Weights of a small transformer language model.
Size: width 128, MLP 320 SwiGLU.
Each number is 128 + 24 x the weight over its row's rms, rounded and kept within 0 to 255. Layers, rows and columns count from 0. The size above them is the row's rms in percent of the matrix's.

# layer 5 MLP down (transposed), 320x128, rms 0.0766, rows 260-294, columns 64-127
size [ 97  97 102  96 103  99 102 102 103 103 102 102 104 100 101 101  95  94 104 100 100  95 100  98  90 116  99  94 105  99  98 102  99  99 106]
[[141 133 118 103 151  71 163 156 130  91 122 126 137 109 158 145 150 170 146 100 104  97 142 119 102 162 147 169 113 156 138 102 136 102 100 115 134 122  61 121  96 131 142 118 148 112 108 121 133 149 134 136 112  98 111 143 136 118 171  57 136 131 152 174]
 [133 136 139 156 137 143 148 150 129 114 143 114 151 116 137  46 145 159 126 148 115 158 178 145 167 124 127 119 126 145 121  88 110 184 120 108 106 112 119 163 143 120 108 127 106 149 132 143 129 135  88 100 154 117 111 135 125  96 163 115 113 106  87 158]
 [135 153 128 134  72 160 111 151 164 123 134 143 132 122 108 184 108 163 126 132 123 138 122 132 106 100 172  88 142 119 107 106  99 140 104 114 107 118 121 131 161  96 114 126 111 162 143  91 121 101 118  98 104 134 129 119 144 170 103 123 116 150 126 116]
 [188 183 142 125 118 129 116 143 161  98 119 139 137 102 101  34 134 141 137 132 162 104 138 157 146 120 111 141  95 150 154 152 108 108 115 117 108 175 114 167 120 145 110 111 119 181 161 122  94  99  97 120 118 114 142 179 136 139 107 191 129 144 134 157]
 [ 95  99 129 128 145 155 142  89 158 124 129 157  99  91 123 116 108 151 135 158 141 141 141 124 126 139  61 140 125 126 130 126 160 118 154 197  88 128 142 111  97 114 136 139 137 157  92 135 157  76  97  94 142  94 100 121 160 134  67  76 141 130 156 162]
 [130 123 175 119 155 135 110 114 135 144 125 153 157 102 153 155 110 127 180 171  98 207 121 165 123 118  92 153 122 117  91 144 147 107 109  95 139 107  94 113  79 109  96 101 125  90 125 149 112 161 137 101 156  94 131 127 132 154 120 136  96 136 104 144]
 [126 127 130 138 138 112 128 143 136 181 141  80 115 157  87 155 153 106 166 129 124 133 151  97 144  94 127 126 112 136 110 139  79 152  72 148 122 165 103 137 164 135 143  81 144 123  94 154 140  94 118 132  99 114  87 193 144 154 137  86 116 131 141 154]
 [116  93 150 142  99 109 128 121 131 143  94 103 110 122  85 143 126 135  87 137 181 158 164 170 142 138 166 106 134 148 108 146 135 111 142 121 131 133 157 129 171 130 121 127  79 126 152 122 118 139 149 147 133  96 150 103 146 126 104 147 112 113 120  81]
 [140 144 120 160 112 163 154 118 147 158 136 123  97 139 109 113 109 140 158 168 109 151 146 132 119  85 103 184 136 122 102 116 124 137  91 124 139 103 167 110 142 120 132 125 154  83 114  75 136 104 110 132 170 138 173 150  97 142 140 128 171 147 138 154]
 [ 81 132 110 125  88 142 131 103 115 102 142 115 146 110 121 149 158 106  93 171 120 143 118 192 123 155  82  98 116 104 165 146 140 141 124 129 133 126 164 164 115  83 135 117 160 138 134 143 109 124 122 126 171  94 144  88  81 123 139 145 140 121 106 150]
 [130 167 146 108 142 143 100  89 138 105 110 135 170 130 156 128 142 117 173 121  90 117 150 141 134 117 166 151  93 160 159 105 131 117 105 132  78 135 159  90 123 140 131 148 108 125  97  97 155 144  89 125 126 168 170 116 153 176 135 111 135 132 111 173]
 [ 98 140 119 112 144 124 141  92 109 147  92 134 106 109 132 108 152 122 100 143 139 164 146 145 129 157 179 163 183 129 128 143  99 143 113 112 103  98 124 161 128 100 125 119 147 157 144 118 115 113 133 150 124 153 137 114 105 106 143 118 131 157 116 126]
 [198 146 148 123 143 123 120 128 136 115  91 103 149 149  89 154 141 159 131 125 121  98 171 116 191 114  72 108 101 118 107 163 146 104  77 146 133  88 146 150 105  98 124 115 116 126 108 137 131 121 159  94 140  92 108 138 122 101 131 136 140 143 135 147]
 [143  85 177 142  91 160 191 123 147 156 103  87 136 105 132 131 133 143 109 171 144 101 138 129 109 113 117 160 132 134 120 140 128 149 140 140 127 113 125 191 124  95  91 133 121 125  91 117 137 117  98  92 105 106 122 110 133 158 122 154 150 142 147 175]
 [146 144 100 107 159 149 154 142 145  94 113 104 157 129 150  78 133 113 110  95  99 146 117  97 121 142  93 129 152  98 164 110 132 121 131 148 114 123 122 142 142  94 181 111 140 156 129 120 116 125 121 106 126 123 150 148 110 111 121 145 152 120 125 136]
 [ 91 157 125 121 149 129 117 141 124 119 110 112 126 121 138 144 121  58  98 109 155 146 146 184 148 144 115  77 110 113 143 132  97 135  80 111 120 102 126 111 136 165 105  94 164  87 137 108 156 150 117 155 149 152 121 122 112 100 130 140  94 172 127 117]
 [142 120  98 134 111 125 127 120 117 101 176 148 167 109 126 130 118 191 127 150 117 125 131 152 147  92 133 119 116 149 101 120 107 122 130 102 141 125 106 131 144 126 125 133 115 108 113 136 124 106 145  74 106 114 113 130 152 130 134  94 142 194 143 152]
 [ 94 123 135 124 114 118  92 161 131 117 101 185 132 104 120 138 169 138 147 129 150 123 101 150 102 181 106 136 129 117 126 131 125 149  90  99 143 121 114 124 152 132 108 103 150 123 115 159 157 140 127 139 117  94 114 118 167 142 177 142 112 149 111 132]
 [134  97 101 153 100 153 128 120  89 117 119 155 133 102 122 112 141 131 124 154  95 109 125 148 126 182  95 132 157 139 105 123 128 118 164 133 174 131 153 171 127 137 134 135 124 181  89  92 143 141 151 152 157 105 132 138 103  82 110  88 157 146 136 172]
 [116 106 104 135  98  80 151 141 102 113 122 149 132 100 131 119 107 112 130 144 141  80  91 126 134 162 155 156 103 162 125 141  95 141 135 143 151 116 132 119  97 136 119 182 128 124 175 124 126 126 127 122 134 153 130 112 179 153 113 115 106 128 149 116]
 [155 128 143 121 108 134 124 126 127 155 131 112 140 133  95 117 118 146 166 115 110 138 124 133 159 163 127 112 102 154 156 136 140  90 117 167 120 168 138 132  28 170 113 151 131 141 107 130 119 145 127 141 126 113 175 120 121 111  92 110 123  72 164 134]
 [ 85 147 129 109 120  96 117  71 130 116 125 156 121 132 149 119 143 196 137  67 114  77 125 102 144 111 164 139 177 101  59 152 116 126 174 101 106 132 169 126 181  93 121 126 107 124 106 105 132 122 143 154 131 107 100 175 105 152 112 131 147 169 145 139]
 [ 99 183 153  96 115 124 146 143 106 123 132 133 133 132  99  75 163 134  99 122 143 111 104 163 111 168  99 112 135  95 164 174 115 101 147 130 121 148 151 120 133 123 116  87 111 118 141 137 106 145 122 185 119 155 124 147 118 142 160 133 102  95 152  99]
 [152 121 134 140  99 162 127 117  75 114 103 127 145 149 151 135 113 131 121 112 123 128 104 150 136 103 123 100 121 153 151 140 123 151 105 107  87 166 155 153  58 147 162 134 103 162 142 194 158 117 121 111 125 124 141  97 149 115 150 136  82 128 165 104]
 [ 72 152 163 118 133 145 132 140 146 128 113 118 110 145 125 131 115 138 126 100 143 151 116 129 123 124 195 148 108 145 110 132 139  95  98 146 138 102 175 117 130 175 135 156 169 128 112 146 101 117 128 103 138 156 162 137  71 107 109 134 134 141 131 117]
 [ 85 129  99 124 183 154 131 140 110 124 127 104 106 140 134 130 140 101 137 114 175 166 128 168  65 116 165 108 148 111 111 151 119 163  96  86 113 159 108 128 135 155  93  99 146 127 175 106 138 118 122 140 138  99 101 120  82 108 116 144 100 137  98  85]
 [118 122 149 116 161  98 123 161  81 144 139 131 118  91 112 123 121 150  97 129 126 109 111 141 121 127 159 123 110 137  98  96 118 144 167 117 156 130 115 107 149  92 114  82 161 117  73 145 115 111 120 101 160 146 136 151 139 138 142 116  94 158  84 114]
 [180 147 151 128  89 145  91 107  82 147 166 100 156 106 109 131 164 130 132 152 134 127 130 142 154  84 105 163  83 115  90 104 131 132 120 130 102 119 184 165 125 126 102 139 156 126 159 142 122 110 115 119 114 163 158 136 117 156 117  99 130 100 139 121]
 [ 76 147  89 122 144 136 151 119 121 124  77  97 142 145 131 132 163 122 102 162 115 142 127 112 125 114  44 123 129 110 134  98 129 114 146 101 130 141 138 105 120 151 133 127 145 122  72  94 105 161 163 107 122  78 115 112 127 117 153 103 138 147 124 130]
 [100  85 105 127 147  97 130 108 170 109 156 109  99 142 130 144 166 134 139 112 110 154 164 205 131 117 103 118 112 134 124  85 178 154 172 108 125 155 158 120 121 118 117 119 155 174 147 121 115 141 114 122 157 122 112 125 153 141 105  81 126 133 116 117]
 [ 99 160 147 119 128 115 139 172 144 141 112 122  93 117 150 108 145 151 139 146 129 131 119 124 132  92 127 123 121 140  93 126 156 112 128 104  72 140 122 108 108  99 146 141 119 125  92 148 158 105  99 117 153 125 158 115  88 138 108 150 118 129 121 125]
 [148 131 117 109 126 144 101 172 125 152 120 162 142 139 128 156 131  88  77 132 128  98 126 147 143 132 103 147 138 124 112 128 173 153 175 131 157 114 132 184 124 125  83 140 107 125 144  91 124 155 154 119 110 119 146 157 165 132 122 143 164 158 132 134]
 [125 119 124 105 158 137 125 146 141 128 119 123 137 142 161 144 120 104 164 145 153 142 111  95 154 157 124 170 118 123  76 116 122 133  69 150  90 103 103 111 112 126 117 121 117 134 122  96 129 125  62 161 131 134 125 100 150 158 143  95 110 146 129 158]
 [131 135 148 155 116 123 163 144 146 169 100 135 123 152 106 106 102 127 179 117 129 108 108  73  93 148 107 128 105 154 120 134 109 168  98 165 141 119 152 112 105  97 127 190 137  97 123 122 179 121 127  74 166 137  85 156 148 168  98 147 128 106 119 127]
 [ 91 117 149 124 127 127 134 122 128 124 127 172 121 138 139 113 124 128 137 107 157 150 114 133 153 196  50 104 112 117 100 120 126 138 136 142 155 123 134 117  88  99 124 127  66 107 166 131 118  93 166 106 102 143 131 136  97 118 124 146 156 166 131 128]]
# layer 5 MLP gate, 320x128, rms 0.0783, rows 261-295, columns 64-127
size [ 99 104  95  99  99  99 101  96 102  98  96 104 101 106  95  96  95 101 100  99  95 100 104  91 110  99  94 101 101 100 102 104  98  93 104]
[[140 124 154 114  93 108 144 161 122 127  90 154 149 122 141  79 130  96  97 106 149 128 172 127 115 136 108  85 135 127  71 138  81 128 152 136 144 182 113 106 149 155 124 113 177 178 111 132  93 124 111 128 113 107 129 163 132 145  97  87 138 128 130 124]
 [128 144 106 115 107 107 111 128 142 102 123 142  91 113 120 120 140 128 190 167 156 113 102 119 114 110  94 131 144 154 131 132 149 141 137 136 130 141 136 144 171 152 136 130 142 113  99 107  78  83 133 123 131 149  97 127 171 126 124 104 122 134 115 152]
 [142 147 117 114 120 130 147 182 127 115 144 131 130 114 116 142 125 111 106 118 156 145 142 183 123  91 147 145 133 148 117 146 137 148 125 141 118 116 127 154 140 116 128 101 121 167 166 144 116  72 133 180 102 104 155 122 125 164 135 146 101 118 108 106]
 [151 112  96 150 118  96 113 116 129 140 126  91 154 170 152 171 138  92 123 104 113 122 101 102 138 155 117 149 141 139 103 129 140 118 132 176 123 125 108 139 116 114 154 138 182 110 134 148  85 120 188 114 143 133 127 109 125 143 156 140 112 165 104 104]
 [ 70 100 145 117 142 115 151 105 166 127 102 129 112 123 161 151 115 122 125 141 130 148 131 151 110  71 106 154 188 153  98 147 151 127 126 134 131 166 114 139 140 184 133 122 140 163 122 140 151 132 129 124 101  74 141  66 132 106 108 172 145 153  93 146]
 [157 102 137 140 144 132 157 159 154  93  94  92 119 150 145 113 109 124 167 173 134  89 128 140 176 147 132 124 113 149 112 140 145 130 118 123 121 122 106 167 127 122 151 110 144 122  90 105 100 115  62 133 100 102 105 160 142 182  94 135 118 108 120 141]
 [160 128 125 125  99 157 107 201 131 137 139 135 122 143 143 138 161 100 123 170 101 103  91 125 150 115 103 108  96 111  86  98 148 172 131 114 104 103 157 109 140 123 123 153 162 111 142 161 138 152 149 109 165 133 125 156  96 152 109  95  87 118  90 138]
 [143 120 165 121 117 126 105 122  78 133 105 148 147 134 130 138 100 124 114 150 134 113 156 149 161 125 114 134 136 106 134 156  83 160 120 155 168  73  91 133 149 115 132 141 137 162 145 167 118 175 119  89 112 121 164 146 127 107 132 126 121 114  66  85]
 [149 130 166  90 122 123 108 136 162 135 118 144 119  88 143  81 157 107 150 121 129 123 145 143 101 122 109 100  99 135 121 175 154 119  97 116 133 151 140 151 123 152 148 146 107 136 134 176 107 122 143 131  90  68  55 163 159 167  97 132 143 132 145 108]
 [109 113 102 112 110 138 121 151 112 135 160 106 136 122 147 122 124 153 159 135 120 115 125 154 120  95 113 119 100 162 140 125 125 146 116 123 128 133 160 179 144 116 151 170 130 144 131 160 149  96 100 123 114 174 111 112 117 180  85 107  83 143 103  99]
 [174 135 111 149 114  85 127  88 154 154 151 116 152 126 134 147 121 128 125  82 163 149 104 146  93 126  95  76 127 123  95 109 161 118 125 141 131 105 159 141 122 127 121 185 109 166 124 130  99 120 125 108 132 106 116 115 151 146 165 141 136 113 135 121]
 [136 150 157 102 137 127 134 162 114 109 140 154  77 113 127 175 150 130  96 129 159 116 135 135 129  90 138 126 194 121 145 148 124 150 103 103 135 109 144 152 137 121 132 160 163 103 145 124 113  87 139  92 116 134 122  93 127 119 151 148 160 153  97 158]
 [133 135 141 117 101 108 132 129  99 139  95 137 124 106 120 130 148 122 122 129 144 130 104 107 114 143 131 135 146 140 126 132  89 141 177  84 163 128  91 130 140 123 110 115 164 121 139 134 129 163  99 113 166 168 120 139 127 140 148 120 110 162 142 142]
 [140 161 139 132 102 143 117 121 162 172 134 121  68  96 195 129 156 133 128 109 130 126  96 100 136 142  94 125 127  70 122 133 136 154 147  90 125 143 128 107 191 128 151 169 105 128 121 142 147  98 131 165 113  84 113 100 118 104 149 132 120 157 115 127]
 [150 166 129 110 125  89 114 151 131 126  68 133 126 109 115 111 177 110 150 127 154 149 140 155 154 120  94  97 166 123 101 143 136 101 131 143 131 129  82  85 139 111 142 110 124 117 163 111  90 122 138 162 119 100 122 139 202 171 141 107 112 127 134 125]
 [144 156 144 141 147 107 121 161 103  81 119 116 119 134 115 153 146 154 126 163 156 103 143  98 121 132 130 106 144 151 129 177 134  84 155 109  99 109 116 173 177 112 137 173  92 131 118 146 127 178 145 145  93  92 155 116 182 128 103 124 112 166 106 137]
 [140 139  94 102 150 127 118 122 101 106 114 142 154 120 144 118  44 118 128 141  64 134 117 127 155 114 143 148 181 124 121 114 135 112 107 128 136 129  76 156 162 157 176 169 136 129 129 132  75 100 126 167 153 161 148 171 149 142 128  86 139 111 127 139]
 [154 144 103  91 148 137 122 173 106 107 137 117 172 175 149 165 131  89 108 126 115 122  89 117 159 145 130 134 132 160 139 127 155 177 131 142 121 139 148 109 140 163 128 114 127  90 143  91 113 144 118 150 184 173 133 152 176 121 139  97 134 133 103 123]
 [103 120  97 133  81  97  99 146 171 144 102 113 124 133 115 122 109  95 138 122  90 144 135 119  79 113 119 132 142 138 125 110 125 160 100 180 128 122 112 152 124 165 115 120 159 143 163 133 121 150 153 131 147 100 103 108 130  86 174 144 117 143 129 129]
 [162 143 140 165 106 102 117 146 119 162 117 130 181 128 135 152 161 155  94 115 115 162 141  93 198 108 129 104 121 105 147  90 127 140 114 131 139 117 134 127 128  91 100 148 184 113  87 147 124 132 147 105 147 132 109 133 142 172 180 125 123 121 165 116]
 [106 173 119 163 137 182 132 149 138 107 136 158 113 151 126 126 116 119  99 181 149 101 122 132 151  95 115 136 119 127 138 127 141 115  89 126 113 156 115 124 180 138 109 152 137 181 148 122 110 140 139 127  88 134 153 153 151 135 155 155 143 136 130 182]
 [ 95 153 163 107 102 131 101 127 154 123 132 126 133 142 105  74 122  94 159 162 145 148 105 152 121 185  98  88 110  70 144 124 109 131 148 163 108 154 131 121 144 117 129 111 156 135 134 134  98 144 131 151 118 141 103 112 112 159 142 153 156 149 117 100]
 [135 138 149 106 126 115 139 105 110 133 119  81 125 109 133  99 157 117 125 124  99 141 112 110 151 153  83 101 156 159  94 112 121 139 153  80 112 144 163 121 134 117 144 203 154 113 124 102 146 136 145 114 139 125 147 114 157 151 151 126 117 134 132 119]
 [179 109 127  96 124  80  83 138 122 101 119 179 145 144  97 146 119 130 120 152 130 111 138 114 119 102 151 119 145 147 175 113 136 138 141  96 134 146  86 149 108  87 130 109 142 128 112 114 169  97 137 109 118 110 110 112 150 154 111 130 154 124 155 100]
 [160 159 134 129 115 132 150 125 124 154 142 115 133 130 127 111 117 119 163 114 102 105 119 129 135 100 118 112 129  99 129  96 138 159 129 125 107 162 100 148 172 163 115 142 116 142 102  96 109 133 122 122 130 163  94 112 103 132 112 121 162 124 108 121]
 [138 106  88 120 137 120 128 220 111 132 115 121 127 120  97 144 107 129 103 147 167 141 135 139 111 125 104  99  99 139 135 150 136 147 139 110 146 111 160 179 157 104 128 114 134 142 149 196 191 105 140 125 115 158 123  98 146 115 135 112 130 143 140 100]
 [148 118 160 111 127 116 115  96 142 131 122 127 117  76 109 129 120  97  92 101 140  88 122 116 127 105  87 129 102 124 160 149 148 110 173 147 133 171 132 100 139 128 132 140 145 152 125 102  93 124 115 172 134  73  92 114 171 118 161 179 171 132 132 132]
 [155 109 108 144  74 131 121 143 133 162 144 125 113 139 139 172 140 157 124 102 103 166 117 171  93 117 129 144 137 128 166  97 110 135 124 156 148 140 156 106 112 124 161 122 155 138 147 115 114 149 142 126 151 135  86 143 119 140 159 147 137 135  89 116]
 [152 143 130 126 167 102 145  97 107 132 139 125 121 133 113  97 147 110  97  71 146 128 127 107 140 134 139 147 176 112 101 130 179 144 107 141 180 144 121 158 151 124  78 108 110 119 169 104 143 190 162 124 144 130 124 139 117 155 141  77 153 159 151 112]
 [104 146 116 118 117 134 110 175 117 153 121  94  92 114 132 116 117 152 117 118 137  74 122 159 140  99  95 135 156 148  82 146 148 138 134 103  89 149 107 160 152  94 130 130 141 148 109 159 123 134 143 108 142  74 130  62 109  82 112 162 172 144 142 138]
 [137 128 117 101 145 104 100 181 153 145 104 134 111 161 159 150  99 153 121 152 122 147 112 159 116 109 132 114 167  94 138 106 128 164 128 119 118 117 121 123 211 135 127  93 106 134 160 135 124 148 165 128 151 131 146  98 166 140 102 154 133 111 123 145]
 [132 200 105 114 109 108 140 135  99 175 133 129 159 124 111 136 132 168 122 138  91 149 118  85 122 120 112 130 128 153 154 133 160 131 117  98 138 131 153 144 135 113 102 129 137 109 130 128 114 152 166 135 114  90 137 104 104  90 149 130 111 104 145  85]
 [138 143 177 156 128  95 128 128 138 102 130  95 151 138 134  97  71 157 116 149 117 134 155 135 132 115  87 119 135 111 109 127 137 125 125 128 152  97 104 167 145 141 115 129 124 111 171 120 112 120  69 151  90 105 115 159 134 119 133 125 151 146  96 132]
 [146 109 166 134  91 134 118 144 132 128 117 152 152 125 142 106 104 140  94  92 119 137 112 172 119 112 113 109 115  98 131  84  98 151 123  89 139 112 120 126 126 137 122 123 135 174 119 137 111 140 163 169 139 122 101  84 113 163 124 114 134  96 125  83]
 [165 101 113 125 111 189  83 170 151 135  90  96 108 134 183 100 169 160 154 142 163 123 138 140 104  88 135  99  92 161 175 161 131 137 112 102 154 154 130 129 140 122 174 110 141 114 137 142 157 133 157 114 147 141 151 125 116  90 141  98 108 132 112 112]]
# layer 5 MLP up, 320x128, rms 0.0771, rows 261-295, columns 64-127
size [ 99 100  96 101  98 100  98 106 104 100 104 100 103 101 100  94  95 106 100  96  96  99  96  92 115  98  97 101  97  99 101 101  96 102 100]
[[ 96  97 156 163 125 131 108 132 171 184 162 131 106 118 123  99 104 162 108 140 119 132 130 112 114 158 128 138 100 110 177 144 165 140 165  91 131 115 142 124 115 124 171 126 116 125 131 104 127 132 108 116 158 122 174 132 146  86 132 160 182 115 157 120]
 [141 103 142 108 104 158 110 131 126 102 116 182 131 108 162 156 107 112 139  92 146 126 161 102 167  92 126 155 151 115 143 138 103  85 132 118 105 109 138 110 117 133 145 119  92 107 121 123 134  89 146 150 136  96 159 140 163 166 110 135 102 129 120 120]
 [149 117 100 130 184 142 130 129 172 147 149 121 108  65 143 149 116 127 136 113 115 155 117 150 122 126 111 116 129 131 116 123 127 120  96 142 135 105 153 175 123 115 136 142 100 104 112 111 130 123 134  93 132 124 144 114 146 110 137 139 128 177 123 131]
 [171 151 133 116 167 153 137 114 156 112 143 178 174 172 132 172 157 104 103 164 118 109 147 113  94 126 173 135 140  95 121 117 100 143 121 116 142 111 116 127 114 157 134 123 121 110 122  66 127 161 110 111 107 118  76 138 115 119 102 104 120 110 114 111]
 [116 156 119 145  96 133 135 138 161 119 139 131 124 148 140 100 131 143  68 109 111 106 132  86 175 121 105 148 136 139 106 154 116 130 109 115 148 139 118 111 148 135  88 142 102 120 148 142 148 149 127 119 110 126 157 159 140 115 144 146  98 134 105 139]
 [162 107  98 129 117 109 120 107 107 103 118 116 134 107 132 103 166 103 123  89 161 112 121 118 178 118 161 209 137 132 143 161 131 129 104 141 100 144 183 131 117  96 139  66 151 122 147 123 114 114 151 107 155 119 124 158  98 105 147 144 168  90 159 111]
 [148 135 140 126 139 144 149 128 102  90 137 100 185 147 121  89 149 142 100  92 110 173 139 104 100  87 139 130 163 136 118 143 117 129 109 163  79 171 160 113 141 140 141 117 147 163 144 144 119 129 144 126 127 168 132 171 114 101 141 154 114 133 106  95]
 [152 148 170 136 132  91 130 101 136 141 158 120  95 108 165 147 100 132 108 123 137 146 152 110 128 131 149 113 122 120  93 102 122 146 139 104 124  92 163 101 149  95 122 112 131 115 146 163 112 139 116 142 131 102 124 134 126  98 127 148 121 117 123 115]
 [107 107 110  87 120 124 150 145 143 120 118 131 121 137 146 149 142  94 131 140 120  79 156 114 159 165 169 150 127 153 119 163 110 154  90 137  73 129 125 126 157 153 145 121  98 152 169 105  90 124 135 137 124 140 149 109 136  82 130 150 180 151 106 130]
 [124  90 147 129 103 103 110 152 107 147  91 100 106 117 118 148 140 115 157 110 125 151 123  67 115 117 131 131 126 126 154 165 176 137 160  94 164 142 134 175 161 133 118  89 139 118 170 119 128 137 168 135 110 148 114 100 104 118 142 136 140 105 170 120]
 [137 108 143 103 119 140 162 114  87 118  79 101 151 126 142  86 117  97 117 154 143 133 104 145  86 145 115  91 130 144 109 148 136 104 136  88 119 176 122  89 105 146 150 133 104 147 130 122 139 114 152 116 138 160 134 130 137 115 130 161 110 144 166 101]
 [108 185 121 155 127 111 147 110  90  76 105 121 119  94 120  83 132 104 139 115 140 143 128 141 142 154 105 122 145 145 143 165 167 138 142 182 133 127 103 114 153 130 132 162 134 142 106 138 107 116 126  84 154 123 107 147 140 165 138 100 175 175 104 172]
 [142 111 124 149 141 125 106  93 138 149 129 160 111 150 157 144 132 131 127 117  77 131  99 161 106 109 140 139 134 189 165 105  99 169 118 135 104 134  86 126 142 128 147 120 115 142 153 151 134 115 145 102 161 162 118 103 113  80 127  88  93 115 126 131]
 [128 135 107 117 140 140 115 143 132 141 122 192 155 155 147 147 130 133 126 102 168  97 138 122 117 162 115 133 135 142 122 124 173 123 155 180 140 113 186 111 150 143 135 171 136 117 159  90 129 114 212 119  72 131  76 142 142 111 105 143 110  93 127 133]
 [140 123  88 127 119 147 119 150 126 146 125 102 119 147 149 145 157 158 135 115 125 132 131 129 106 120 115 148 132 124 111 114 146 127 107 126 113  62 113 122 122 137 140 176  57 121  94 120 125 155 144 159 133 143  97 168  99 109  85 121 151 153 119  95]
 [ 46 153 127  81 144 123  98 128 129 137 122  88 133 119 138 109 122 139 140 157 128 119 129 140 126 137  88 114 140  93 134 128 184 164  90 131 146 151 140 130  90 157 118 103 139  88 127 142 146 131 117  86 132 117 137 132 127 138 160 115 160 158 132 125]
 [135  90 142  96  85 129 145 112 150  82 162  82 141 103 176 131 151 109 115 107  91 130 157 124 144 143 127  88 136  94 151 163 179 128 148 160 134 151 124 113 115 131  94 110 138 153 137 127 115 130 117 122 110 147 101 111 161 130 135  94  90 117 159 112]
 [140 105 145 139 145  78 150 123 174 131 174 168 124 118 148 134 145 166 125 152 155 130 124 138 150 126 145 108  90 106 164 169 112 130 124 151  88 155 134 143 125 121  88 108 140 151 119 137 152  81 101 129  95 142 130 145  88 137 158 161 139 150 117 126]
 [155 149 136 101 105 128 150 115 136 107 127  71 163 154 144 140 118 113 107 108  98 174 136 112  93 155 116 170 128 136 101 131 113 145  87  91 148 109 131 193  98 148 125 143 131 137 115 120 112 165 115 130 135 125 117 177 107  95 138 121 126 141 150 135]
 [159 142 128 126 144 163 120 141 116 120 106 125 120 141  88 164 144 133 132  92 158 151 115 147  84 138 106 119 129 111 115 157 161 147 127 160  97 117 119 131 116 139 167 102 134 143 176 129 102  86 135 121 169 127  96 103  97 146 161 130 153  94 157 112]
 [109 134 129 203  98 176 139 140 136 115 150 140 155 103  84 111 133  98 144 162 132 116 206 103 121  98 111 120  99 122 172 125 152  85 101 148 118 110 131 160 139 166 159 115 138 113  94 139 103 119 146  94 119 146 123 151 170 168 101 126 105 132 106 130]
 [132 154 110  94 172 124 115 123  73 121 115 147 141 163 148 149  80 141 115 110 159 112 126 151 173 179 120 159 119 167 150 162 121 122 144 118 121 111 162 136 138 194 103 123 159 152 130 128 121 125  92  93 136 157  81  98 126  81 125 110 121 136  77 168]
 [107 120 169 147 154  96 150 146 190 144 143 175 117 146 164 149 131 183 162  90 167 145 150 111 138 105 168 103 123 124 122 121 123 126 127 177 124 154 154  86 115 140 156 124 116 132 150 107 126 161 112 151 115 100 140 130 141 110 139 141 102 138 116 176]
 [138  82  99 136 133 127 120 112 121  89 101 181 152 117 112 124  90 124 114 120 124 131 144 131 107 121 156 114 153 141 123  96 111 115 154 113 128 140 122 128 108 111 144  93 162 104 185 171 135 115 108 140 130  88 163 143 132 147 110  92  88 120 166 121]
 [128 156 140 173 171 112 145 123 126 112 116 126 130 130 107 120  98 143  94 125  85 144 162 172 132 137 148 113  96 125 130 139 139 139 131 135 125 109 111 178  97 105 138 109 159 159 122 115 146 119 114 104 155 146 149 108 100 157 136 153 158 149 136 168]
 [117 156 121 125 167 197 103 136 130 122 164 162 149 180 132  88 102 100 123 143 111 134 135 161 122 107 128 118 133 103 132 134  87 136 159 142 117 190 136 125  91 130 146 101 109 130 181 128 144 118 137 124 172 129 105 115 140 110  90 136 185 133 107 134]
 [124 131 113 138 172 161 122 148 117 124 131 116 125 161 139 109 123 150 131 127 178 142 141 109 125 113 157 180 100 117 159  97  84 154  79 125 123 130  80 126 147 163  92 159 139 176 125 150 196 126 111 103 162 115 113 130 121 100 143 118  98  96 109 120]
 [162 121 154  99 124 132  98 134 133 172  91 143 140 107 123 155 140 133 119 109  86 166 132 131 135 121 152 142 112 141 141 132 130 158 119 108 105 117 130 123  98 113  96 163 111 131 121  70 152 142 142 151  99 134 137 115 186 175 118 179 202 123 128 158]
 [113 130  67  88  79 133 134 111 121 123  91 128 157 108 144 144 119 127 162 120 114 131 141 109 123 116 124  87 137  92 153 113 174 127 163 152 125 113 105 110 155 154 118  99 174 155 123 141 131 169 137 103 148 166 136 129 109 112 159  93 118 126 153  45]
 [145  72 111 108 161 137 161 111 123 102 125 161 136 142  91 101 101  99 135 129 125 187 138 113 144 157 165 143 123 113 118 116 113 137 138 129 157 102 149 152 132 140  96 150 124 112 141 130 113 111 133  95 111 145 120 144 131 146  78 117 123 128 101 125]
 [144 138 124 152  78 136 116 123 111  94 137 200 149 120 111 113 119 117 122 102 155 131 154 119 158 104 115 144 104 118 177 114 156 103  94 128 114 124 129 123 124  99 147 120 120 174 102 144  90 140 116 158 155 115 125 101  74 162 137 145 126  94 124 154]
 [122 112 121 136 102 128 146  75 108 132 146 115 146 154 152 120 180 136 185 178 157 141 115 124 185 112 132  99 123 133 139 177 109 140 144 146  95 146 113 121 126 141 124 144 125  93  91 167 136 127 154 143 148  90 140 140  78 149 105  73 110 158 142 158]
 [110 147 159 157 173 163 127 136 121 107 128  92 106 145 110 151 173 116 140 103 100 137 110  82 127 125 109 110 123 127 153 137 108  91  41 138 114 130 140 115 135 150 177 117 134  85 147 152 134 125 131 127 145  98 104 131 111 129 116  87 116 146 138 125]
 [126 104 137 151  83 142 132 116 110 146 134  97 125  97 110 151 122 118  96  74 110 104 155 116  92  79 126 168 139  83 124 121 152  75 149 133 141  99 109  96 117 130 110  96 166 171 150 125 139  86 128 160 110 130 129 154 145 138 121 138 137 135 133 124]
 [ 78 144  99  74 147  96 104 121 135 116 155 155 145 126 124  90  90 149 147 133 116 133 131 158 139 115 108 136  97 130 113 128  90 142 122 130 118 121 143 157 140 134 106 109 154 151 104 136 100 139 157 128 110 162 155 103 123 112 128 145 163 120 141  96]]